config.yaml
n_kv_head: 1
head_dim: 64
activation: "squared_relu"
norm_place: "pre"
norm_eps: 1e-06
parallel_block: false
extras: ["some layers without attention", "local attention windows", "gated attention", "normalized values", "capped logits"]
init_std_qkv: 0.0426
init_std_up: 0.0426
lr_head: 0.00979
seq_len: 512
train_tokens: 159000000
steps: 4853
dataset: "wikipedia_en"
Each number is 500 + 50 x the weight over its row's rms, rounded and kept within 0 to 999. Layers, rows and columns count from 0. Numbers have three digits each. The size before them is the row's rms in percent of the matrix's.

# q: layer 4 attention query, 128x96, rms 0.188, rows 0-21,64-84, columns 0-95
# k: layer 4 attention key, 64x96, rms 0.186, rows 0-20, columns 0-95
q0 108:466483511507474479590503522511492435410460492568425580490524499536413492543413488441574459583448570459601400415512430428538508431524540378523458571545467558562508532497504505572529534510488520413498430514592596488550528487477571530487497512507487511474497417500541453482408493464467501531
q64 118:463423449477549440494549603554506481525519483561501500441511519540360575558490499482528514469532501544552519485542447340540555552549508532510462429603455444602523495528473438560503526489590500471438447505582490476472470479476586542467550521443443427536559484489417526476545499488411535492
k0 157:541477412595532467562516536465582466468613444622468480426547472573487509602494481412509505539530443539453496512565429429501617440581524503488492476576473528514549505458440437647542476519550561455425457491485525456575492465502538531483510501525476552477530453474492495490437493477506568491
q1 099:545470628462513493445475437447498541599444465535530433475510531521468524482525392502537500500570523437513590495522511495502466591456507481492519490385492482427508525500504559438414491490456454567576564492458453500507436590532506484481486400497590500526653486521581540496547529563482541419
q65 088:574503515525381515491423478555471461582506471501587504526475543435506498475465462566489436470491574506478471518527490481455487575493502457521493499419430463485485423497444608395471517466532510593552500513425472564393554484553409463497455436463589415514416486519598553454473531462411495481
k1 077:426483572408471498593508538526410451523525587519374489515533550493474499459442617445598451504462497500485514509474520598549432502495546384510564586408461501508530557441478441483526524484429531403525516533511547498497514482487490427442458517461556461474532421533475486420467566528525433479
q2 082:512477437560540496536562512422496417479438482556563532491504513456460469518439530494508413487536521508372586522504481385440522505479500531513507513560575538484499539528579482571500507474513399472464560467550578405452587484528543465545458532441591471567442444606510468467481517593419483440
q66 077:531493464450577489558533542454462453470457514520602526453471587515484475512412506546579502488483516534434576449441436543528669545566452453582464532587474521478499516490411505499564493477492482525547392496613455492558594417415553494441448557471492499519524503496462488518481485522567475525
k2 082:520528544515466466492537497566525531491495400513577360479557451514553495527546462512507519436546422514409517468579440438444507468551501515546515498542472582508575561412468446553553501556577510530471501577502651465532502504532514510425503538502440607432592513468558527404520513456521514513
q3 085:506552477487499516558495522478414417495516522516494474469451469565433509566430485452548492544514455511532527513475430504504540404498483505604449471548544613531475528541518504563438526552552407457465427499533594405476493469478627502563454545455431521445458410583440417481531520520436442581
q67 079:524455453548563465551613519433500445493539507495551581462452572484516509554437508470537527549487495502535600525401468470512554416510449504551530520551555590500483512517464402548528493521443509439419417433632551466535551484479592531521514575560440515549581489477451482517498535454599453486
k3 107:487502454670580497514536551519599441489527545522474480478526464550503517560524478429524511500593361514378520445541445434439505439559519490462518524530459585530544494469455418591515504584592569512457453522529510529524462458439524527494522536471529620491542504504500548467439486493540484501
q4 094:520498600327395496486484438466425601498498464528529408607489488517531530508530473508448488500484534440566537542560491585527493560395553439538500508410488466473453481539468544361479545485443387520536503485408490525517543513529440491566488507478487459479483538540533511501523541457469492478
q68 099:470510543494473498452526477503469531467441434476561416551503536467551347400505527503500552528502577434522506527454535536506451553453514491537529526413567533569443434568580513389503518480459533547525566446481503530412574522608414500536500442475543437447515520535624452492456559467493506542
k4 085:517455486395438568465503471508477637530515527410459537575456615512542547483503578450529485547416584487528451492397579488478498532492419509524493555440479458507453440487555400381468502421466504498530534502517439503453535500469449521522538472488540470541540480411567434474556489583508544528
q5 111:443471525468556591530426456516485451535484539531552482575436513490467407469545469520504512629570477593582476563492578568462540467540453510454666433480534542485495479491566536485492400480535508498506540504531545517523477403517392404498461482540451458511552481510509562484462534570508432491
q69 116:472484548520425528478433479515514458568531484552505456534452548510483520449493511459505578428437417475483576469465491515450543518450531519550550530481521468524526535440435499492535539621430492503557450571444523439473510584547478514465473481680488549585456445520606483422530603578455525437
k5 104:528458473529572441521479454425550457426489543520594482475500426472449506424444541467426524476597492503502494510550472526448526528524497439573550408416505570514459456549527434497500468378526513423389514439491423557522532510515581506576528471404441461455589477578454479530544567514482504451
q6 104:542559457448383510436493417494392509534492425451402410427539500473456513526535483477456482459541437615433420434507553423499495535416556555512497426527494584450424503461489571548538555507499494552476499534460545497478531449390488538454485471457497436473479541516415504429438491524476513456
q70 094:501389517506548491535481504473524599528514452504490476501474478440500528514391507356525512471457481524519451574452504480523526525492580525508486579416424486527561508600552558518523635449413489487557583560519603443441506479411557511463447473554510554558533568477488563431469540517477513503
k6 101:439518564482507488564569526527423581526494539569400572407428472525506449568481486526477547499566580480471461498503425471495554509591428473457531557434454537534439478435476486398496518548549445459429532553503474537451510580487447439541523502500513536482449446487466518446620465430416576565
q7 094:501472473508550435488461579551484489444611552471538588457482488435496427580489490457515517548488492491512573597512463536500532491463541472554511471458505495550511545572542472457402427489499464522463452459511543651430486510448470653406451494499542488462466514550534552385463546528433449483
q71 101:553489540478485397379525563462560568598488455469443498467482474504514510584419497520447537483483511546434470446502537533491395572521530463526465555510590560483510518439536556486433529489484491385510531514540459565509421499546494558595506641502425484518507547408535520484571567451493486532
k7 097:482406485424443446476556511535558422582466611554503486540477502440465525358480539556538451455466508426556505544384473418509477608557465495524446499580469472465469506501463430572546514504511558560476474587481520427537507527503492598533551478500446553471477463552573449518496478545488441531
q8 097:435499507535510495489525487565490534530536502500404511367562535565498490511556468579471541602472523551400473463623600442466535408457480427440458550437560425480513500496443564494575450543433510399446487454472483433481471483466491472476462457508489546462473565586450503485502575439459524487
q72 100:459509501533509464488456538476460441479541624622373510522494519580568445503528517508472418519495480452523487494501498447456548456455440552521524599498528429483508441648568549403451479460575533467520511583484469481607549472527449482502467550538481525485514496569473496535509607521520402492
k8 103:525509521574546548478503435513560556446410578517559527520521379404474506547401459523523536500523546521460461550490448569521539503505500557494453479519601474468585515456406490452538466487501495428452478545557576513500469552579582500467516492532403488485490541539405488558479417618538420537
q9 089:481497478537523476545463492366405518560570489570583487463491506548503472494663524533450557401518544491514437566498546455547559439472556440511533449528455548562488541493541521523490531517478486512461432455524421478506544451528558505483495389555512529544466473548577521440554475622476596525
q73 110:508449543478483417443483575439551422441466540518449512443488555548490470500527523575458508553564506525492458578459540508557523507432610613482462461565515458532608480553523521487444472422504606461572499530545510469466481513518507590419482538466563491536640512493540440497381466461503509531
k9 103:448506443503387542508523523486545470508471550453483468538431596470420609523447494467560521511420487523533549502541585510533444577475489428441476578452441505504476441384468493449496567567484451474492455513469517510526453635560483454545535509481451558477484534425599485563490444401552448514
q10 105:492566590524600422450465445466500527473526543435510442533504574531488399523520464519507511519456557490519445498490585478529482459577371492569483432466566540571505479484489547542477425449484498532501452478373537495557490570422591574499454505522410513513505400429439544475470507519411473527
q74 090:564502564555481498495476472603522516469544501514491459556483487471472509524651563442554436580497466460452428462498436498478518509535504540508480492455446580496489499546432549436463585527532525503503448587521623520429501388432495597473419456417492461482476515533515487536384428443495495436
k10 089:499504505469490545513540305454547457596474472571459536551569530522407503483476507479424466442489510516526453491531535488438502500560555441470529557485513455536494568488585479462524557524580505483569532504544404494390505538571512438569492630520515421516488490538429487444474465459573463472
q11 098:508483411514525424448509556527474412495460497486564500560539445415531461417554415454515558493479518504414466526537448423427485447562527538462515535461465429577563503368456474469452486511506503427465559493460424501485609552498411462580410436521492521488480539510440601518474524526444481549
q75 093:483471470423589528472489518466511503431422449405448462482423543415575489487418531489523506540562463550502577546473530451557496452644588423406557476492532540476490460507421484479473522557456538474467490510470545484476591473530442436480404467495527479453519507522499527445547595399451441537
k11 101:552528469508522429571581464528501500498508465482570483484488440597504499508497451573524463573516437444460443481441462497494433489558562555489592503477447514472437568471561450435636503440469531486426484503487613560464408415535544498517546431569512510446607486430461467525488453471571484424
q12 099:476419505565457526480463484442499459535428455569486571515510550534474532469501455646439534518441458536459571486452455530509540540512462572517533484408495550504378497501398587488544532515527501478412567474517392448487550439438474519549486545457423613547480473575460528503489466443528532566
q76 102:584595606518518580535508469597515453557468429606465506494499417549464526525432463482548517488534496437509575498512458478596450451503475481509499528475538423592516553497563603479535518546610553479570495459493524453528526455580517475569504548446558450546500528440506533545527493558613555515
k12 105:490547469545477431478483424628426488473574521452493522595529519532506555569529542469496432493539602434513506474467575434425500515533506507496450455468522549444564500461448527480541433457472448491499538470463420555519499553467489550324553445547475490519447480417525399524460567537429473461
q13 112:569522495544480476539557511547497436538430491559585449562551429491561587528519452496418482564532391461434588490580578496517561504397533501540486494499530501573462479574509537533562497402383566492517536547528535495510514529498523428402521479552481562404551467556546510464443443484553496501
q77 098:521619505535416501480399415573549505541549507463461566553510474475451549522445638453482527497452517509461515512437469518477496482412469473492527501548511447382477483482505417484446624485504455516523552418487492439551414494519508584511500461495566499471453434443402443469433519496473441569
k13 104:440553433425506495393548543558519431521621403550440448514493489496517450482474587435523541492582563523550545550574485483522498447480516505540443492540527527510411565514447551570534484567504555461506448536437482472497435474541538472525485457503485439462463484370514495471532392540407400493
q14 093:468490533468545525573483531587554494532498477406475524450437577567491434594484481455507468571494482551552512445487447510619491441469422461482551500510541454525481569516475570549459470493556503467425486523506515424520462614523429494481535537458439535523537438432514500499476535646388548602
q78 091:494509564403483567473516447437442521510462453581476570474485503438591504529432530592516490517446551505528543475516494552562471513509508363546455498610482401470593618526466424460474448546518538475434483533496557498503499446512544479431552429587454506469496502472587462434441499514559435481
k14 094:519429565513514621509518460521516469502491577497425408602582657476505503463507534461449456470513541472497553487520544510489470571544433557538546446553473550541512451512598545493582469425443599420493498499519486490540492565456469512490503485541577510552497554471516493510568384410455513458
q15 112:505570560530522516490511456554448377530468474447554502400449521426435550565467478542594534426518523495493490446553507518437530497525452510422440619477502481472523532516478529473519528418535440525405460492460533457422478458566483564543590445422512519515466468555577514512435554607442423529
q79 105:431570493444544583549572508520470477481434506522536487399550574533506589446514513495557566531606540575458434455512551441543356469503500561532499481412507460525472529503592435553468415409436531493508542517566535511541606490428487517478476562477506454491538489552478490525525417437501530523
k15 102:489485589507549536404492526478513524510495524462487541523511525492538601437494461572505448505467513390472536453472482433561557466473485463641512508459422487480571469476462550442558553415538428528574375493479518578485423575410509496564490480604466550498488584554490467481442505499508473418
q16 115:478493540503514533399464451528481496510585479433537418585504489476510488446532527532409536471474486491464527564500547566489455542426496580497544457448566490470526494461476581375481484474509552596548551535452456552445501496558333451566476525536496414467510558547425491573545519463597454506
q80 132:494571573485464516471537436440502508500447447467496455579509481463594369378506527522417471523505458489493495480463602603518474542461519489483555503417614500406466478523566541370464464527462431485540530499464544580468465559559443475536518423501552562505491590503515467506454532490544517484
k16 067:534490454500463561551470509505532596525476498489579508529456481501442572535470484529551577580449453560532484535473487486556558519510516588606491480524455443498456492544416449533422498411465545510520382420420565400459502527454639439531524494501421415488491479513540509416572507524487531551
q17 074:521576482564426526455531492539448576514532481459521515571500426524565435500534471512439439459523570419512498503550538507489480566504446555498622479474557451438490408463452455355411470494500524534586570542468441527516537563576472463519452464495620490523424595524513544534521481444534481472
q81 079:412516498527408499511543414432525564536415485450504447544547484613552392436490515585521500449505463527511542563445538481512404503402470445429523539376497478484540496500489487381484461506492510539538542476479464504521450532561414398547498460433538464469469555568527520521473555467563553506
k17 118:558521518359396554490498474511460561568429493483541508574481549437481505513491461579493540496465546498538524522485513557500497532482477500557512479432515404487433538593531607388451570388487485518562531474419453505453536562522485518557506410527518460480516529473531446501574578555425592477
q18 079:553534510514521546459495434522508493429548447459547558537628450529489492504533531568485457483568573464451442492536530516506437571480510573471580567517559473506495414546625493365491566516498491542542549599551451524508566625485507504496481507477512417562463532577535558521465490428543435517
q82 088:484547509482501502437512435433466535519439546485473571487562407548521368386506568507474483519510494529527532508520539512526522579506495466531577576420576411487491477544540517329503428501519513564565538460501406515448525562513471485545553503419496515521525578575490467476394531476530505558
k18 100:479507520381466586505504440593444635501541514406488459570456509474539515447572562590486510487463473480470541528490584604569438543435452560560470550519496450475454524489508531446486520481468465484502513485521562501417561585493529447451558509536581460496492474531536435472580598542501417534
q19 082:499483447497493515541524518482575430412496477475554552494577512592490520461512446502582470525350377589555432496544476532541465448574479422460509452472464559518519484468471497489523477551598539443395473478578496572464453400492460513462549533512510519505611546452449495562442502459516516551
q83 081:480413436586510450491509590515484458460545471488447435493625516509466584528465437460489450539497513478558494556565415485516470480543577573444421509549472557555545613490462466638490545504598541509505510520447399594448430511475510499526525521489541484519499479478464499537530444543529609501
k19 085:471476507598484505539432492524473508433546458555479517501479530533488501486486480470552410506474564489510476515497440418502522554425512446437503475518432474508432416474594476446461507443439511526463554405536357513470511533412443509468490455427486390578451486502557540576420497630460533582
q20 077:486463498424573527614538543382539568484511507487623523499495454466467526485514472477463504535464416454429633480594498502471565481520526455455455467502467579445555548497500468512570481543550495467460517472514521534528485459455421560518517510484561543524517551507536529516474547495585411323
q84 086:439488465536463464527466553561557433439467518474547456527551512463498450396475429545503538498443526493420522498503424516502509525526529525546466557459477598536576537526394544582542535548622547564546521509507446556417608382503527508446485482500606452503554451508515426516486514601535474523
k20 125:537476474587557467543551533531585444465575447551445441460527495551494534576516463370480524603432426508463458492532402504435584492585569496497536491554495542523548535464402407611561477565531531513444463453519523437547509485440544496446504556489444523512491456499459478502421537523556460468
q21 103:534465473421484592542505558516481389466488508536563442518564556456519489452501539578614477501460481527475455435509476554556472601492490432461484496538491479474400563585568388538426484455463441648535561476528411560509525499540492563476477497442499527490512491567530543453563457521560518505